Part of a small language model's weights.
Architecture: LayerNorm before each block, rotary positions, untied embeddings, attention and MLP in parallel.
Training: a variant of Adam for these matrices, 5259 steps.
Each number is 128 + 24 x the weight over its row's rms, rounded and kept within 0 to 255. Layers, rows and columns count from 0. The size above them is the row's rms in percent of the matrix's.

# layer 8 MLP down, 128x512, rms 0.0914, rows 83-127, columns 64-95
size [ 98  92  94 102  92 107  98  94  99 117  95 100  93 105  98 113  99  94 106 114  98  99  96  88 101  92  94  94  97  99 105  97  92  95 103 111  89 100 100 100 106  93  98  96  95]
[[133 127 114  96 117 135 107 116 162 111 142 123 151 133 103 133  96 136 162 108 122  98 153 164 111 143 115 146 157 117 124 118]
 [158 104 150 148 145 166 150 107 114 147 110 110 154 106 136 133 176 143 125 109 112 122 134 117 129 172 142  77 128 127 134 101]
 [121 161 110 123 124  95 144 129 115 162 118 135 151  97 141 139 163 107 142  82 170 102 119 181 134 107 113 104 126 187 144 100]
 [123 157 110 126 136 149 184 102 128 163 162 118 146 106 182 138 138 141 131 114  83  98 161  99 127 106 143  80 136 127 109 126]
 [117 125  81 109 120 119 156 159 139 142 143 112 151 104 105 131  82  96 112 177 133  53 118 114 148 130 108 161 137 115 129 136]
 [122 102 110 111 152 152 125 101 121 119 150 151 132 133 126 121 125 141 136 157 133 157 118 125 106 110 132 112 134 128 156 170]
 [171 128 130 142 101  77 123 124 114 108 111 132 125 162 129 101 148 152 106 131 102 152 112 128 162 104 164 116  85 146 193 110]
 [106 157  79 110 123 132  87 134 112 138 140 172 106 162 157 105 143 117 135 136 159 118 107 107 128 152  79  88 104 135 113 155]
 [123 112 114 127 128 133  89 184 111  84 136 118  83 123 154 137 145 146 136 127 121 126 123 156 140 110 112 150 148 147 122 151]
 [132 137 123 151  75 148 127 127 130 101 144 145 110 133 122 121 118 143 108 120 130 177 103 108 145 135 100 142 101  90 126 111]
 [ 93  82 144 164 131  83  79 139 108 168 156 142 118 133 134 148 141 120 125 157 127 161 134 121 116 149 129 129 129 115 157  99]
 [119 106 106 117 134 119 110 134 142 142 166 140 102 108 146 130 127 120 153  73 143  81 147 149 133 177 108 147 121 142 127 117]
 [ 90 159 105 118 199 115 138 127 120 147 122 125 136 123 144 108 115 148 115 154 126 137 113 108 106  77 140 137 112 150 114 154]
 [145 116 118  83 105 112 162 105 127 110 141  87 158 115 166 150 175 124 128 119 109 161 133 139 156 139 128  98 145 102  87 109]
 [165 146 153 125 130 120 133 147 162  83 101 160 133 136 167 146 181 118 135 144 109 179 139 143 150 103 111 129 121 146 161 110]
 [127 137 125 116 117 122 146 120  92 114 124 108 128 126 132 132  84 106 174 163 152 111 119 120 130 148 163 161 142 145 118 110]
 [138 129 137 116 131 187 127 157 105 164  80 171 125 121 137 116 159 161 145 133 129 132 140 128 129 122 108 161 132 128 148 170]
 [131 105 142 157 129 161 118  86 152 121 140 139 105  87 117 101 101 119 128 131 155 145 109 137 134 128 133  92 142 140 127 102]
 [ 93 100 117 133 124 139 136 168 162 114 114 121 101 133 118 132 128 117 129 170  84 143 129 135  83 168 105 107 125 102  84  96]
 [143 135 114 173 164 120 134 135 117  80 101 167 119 124 121 132 167 143 119 133 104 172  82 138 130 145 117 110 118 112 129 144]
 [123 111 108 108 140 140 184  66 133 143 138 106 121 122 134 154 124 118 116  92 134 110 128 126 118 153 134 105 127  99 163  77]
 [124  95  95 115  98 125 159 147 107 151 111 138 128 127 135 143  79 102 140 129  94 142 113 133 143  89 142 142 129  93 119 129]
 [132 181 131 128 120 111 120 110 133 150 146 113 155 105 124 117 118  88 122  91 117 110 148 188 178 167 111 159 128 130  88 132]
 [126 111 109 117 142 168 134  99  96 117 143  81 141 138 156 163 107 124 140  95 102 111 157 137 137 159  81 146 122 163 141 161]
 [148 120 101 101  87 146 123 156 143 130 118 161 133  97 125 118 193 123 106 112 147 101 105  64  93 130 107 114 139  85 144 121]
 [172 110 127 147 124 115 111  91 116 133 111 140 135 120 168 146 128 150 129 160 114 100 126 130 129 110 114 168 143 120 152  99]
 [ 89 141 120 112 175 143  95 168 109 133 114 110 111 117 132 158 197  84 142 119 142 144 159 136  87 130 101 120  99 108  87 156]
 [154  94 101  99  98 142 125 101 112 127 140 159 117 119 166 124 171 105 122 107 126 115 156 131  96 114 174 108 108 127 107 140]
 [127 109 124 170 130 131 139 139 150 122 129 135 133 115 109 153  89 132 120 156 148 125 106 141 137 119 114 131 131 129 153 116]
 [157 142 139  97 118 140 120 131  99  92 158  86  62  84 132 147  91 136 103 123 121 123 143 118 120 118 122 143 105 169 129 120]
 [152 137 139 127 102 149 162  81 139 149 116 172 105 121 141 130 130 111 109 158 163 128 101 104 110 108 123 117 109 151 117 127]
 [104 119 153  78  67  97 189  77 138 121 133 156 150 140 113 120 166 141 117 158 122 115 141 113 128 122 133 119 137  66 134 128]
 [111 174 114 102 156 112 122 130 139 103 112  74 176 124 135 117  95 161 139 151 102 145 132 124 128 131 130  80 139 146 118 102]
 [129 118 135 109 159 116 122 120  87 127 141 171 138 114  60 120 103  80 156 187  78 113 141 145 116 166 180 138 103 165  89 139]
 [147  91  96 123 123 112 112  83 177 137 183 211 106 109 147 163 153 183 140 116  87 134  94 117 106 129 138 105 116 146 138 134]
 [152 148 130 147 135 100 104 143 167 107 133 124 101 146 139  89 167 149 145 129 133 101 126  92 169  89  98  79 120 106 148  99]
 [161 165 127 130 150 143 100 141 126 136  88 142 165 130 125 124 111 116 177 110  64 134 148  98 104  95 151 131 120 150 111 122]
 [125 159 137 127 157 132 135 150 124 149 150  99 118 133 175 122 127 122 153  94 139  96 168 119 141 191  89 149 153 100 125 135]
 [141 112 150 148 102 108 154  98 135 117 125  96 111 132 115  89 169 133 130 112 113 128 144 117 158 144 136 116 172  73 135 160]
 [115 101  93 132 118 155 101  84 168 132 101 100 130 135 121 152  95  92 138 110  62 123 145 140 117 120 126 127 102 126 106 138]
 [102 125 129 126 156 166 110 122  96 122 148 108 163 152 136 137 113 178 141 106 109 140 121  95 123  73 178 166 148 120  73 120]
 [165 140 133 136 154 119 142 150 105 125 146 150  89 167  85 157  92 101 142 172 176 181  89 123 120 101 115 161 134 124 158  98]
 [146 140 113 125 149 148  99  86 130 120  96 133 147 120  98 125  96 126 121 134 111 125  90 115 129 107 184 131 128 128 151 139]
 [134 149 127  99 112 149 116 142 126 165 137 132 156 135  98 126  92 130 124 107 134  78 141 102 107  84 170 105 162  94 126 136]
 [146 119 150 149 114 124 139 142 178  85  95 137 133 146 126 153 101  75 127 117 127 132 127 121 123 108 164 156 158 100 119 143]]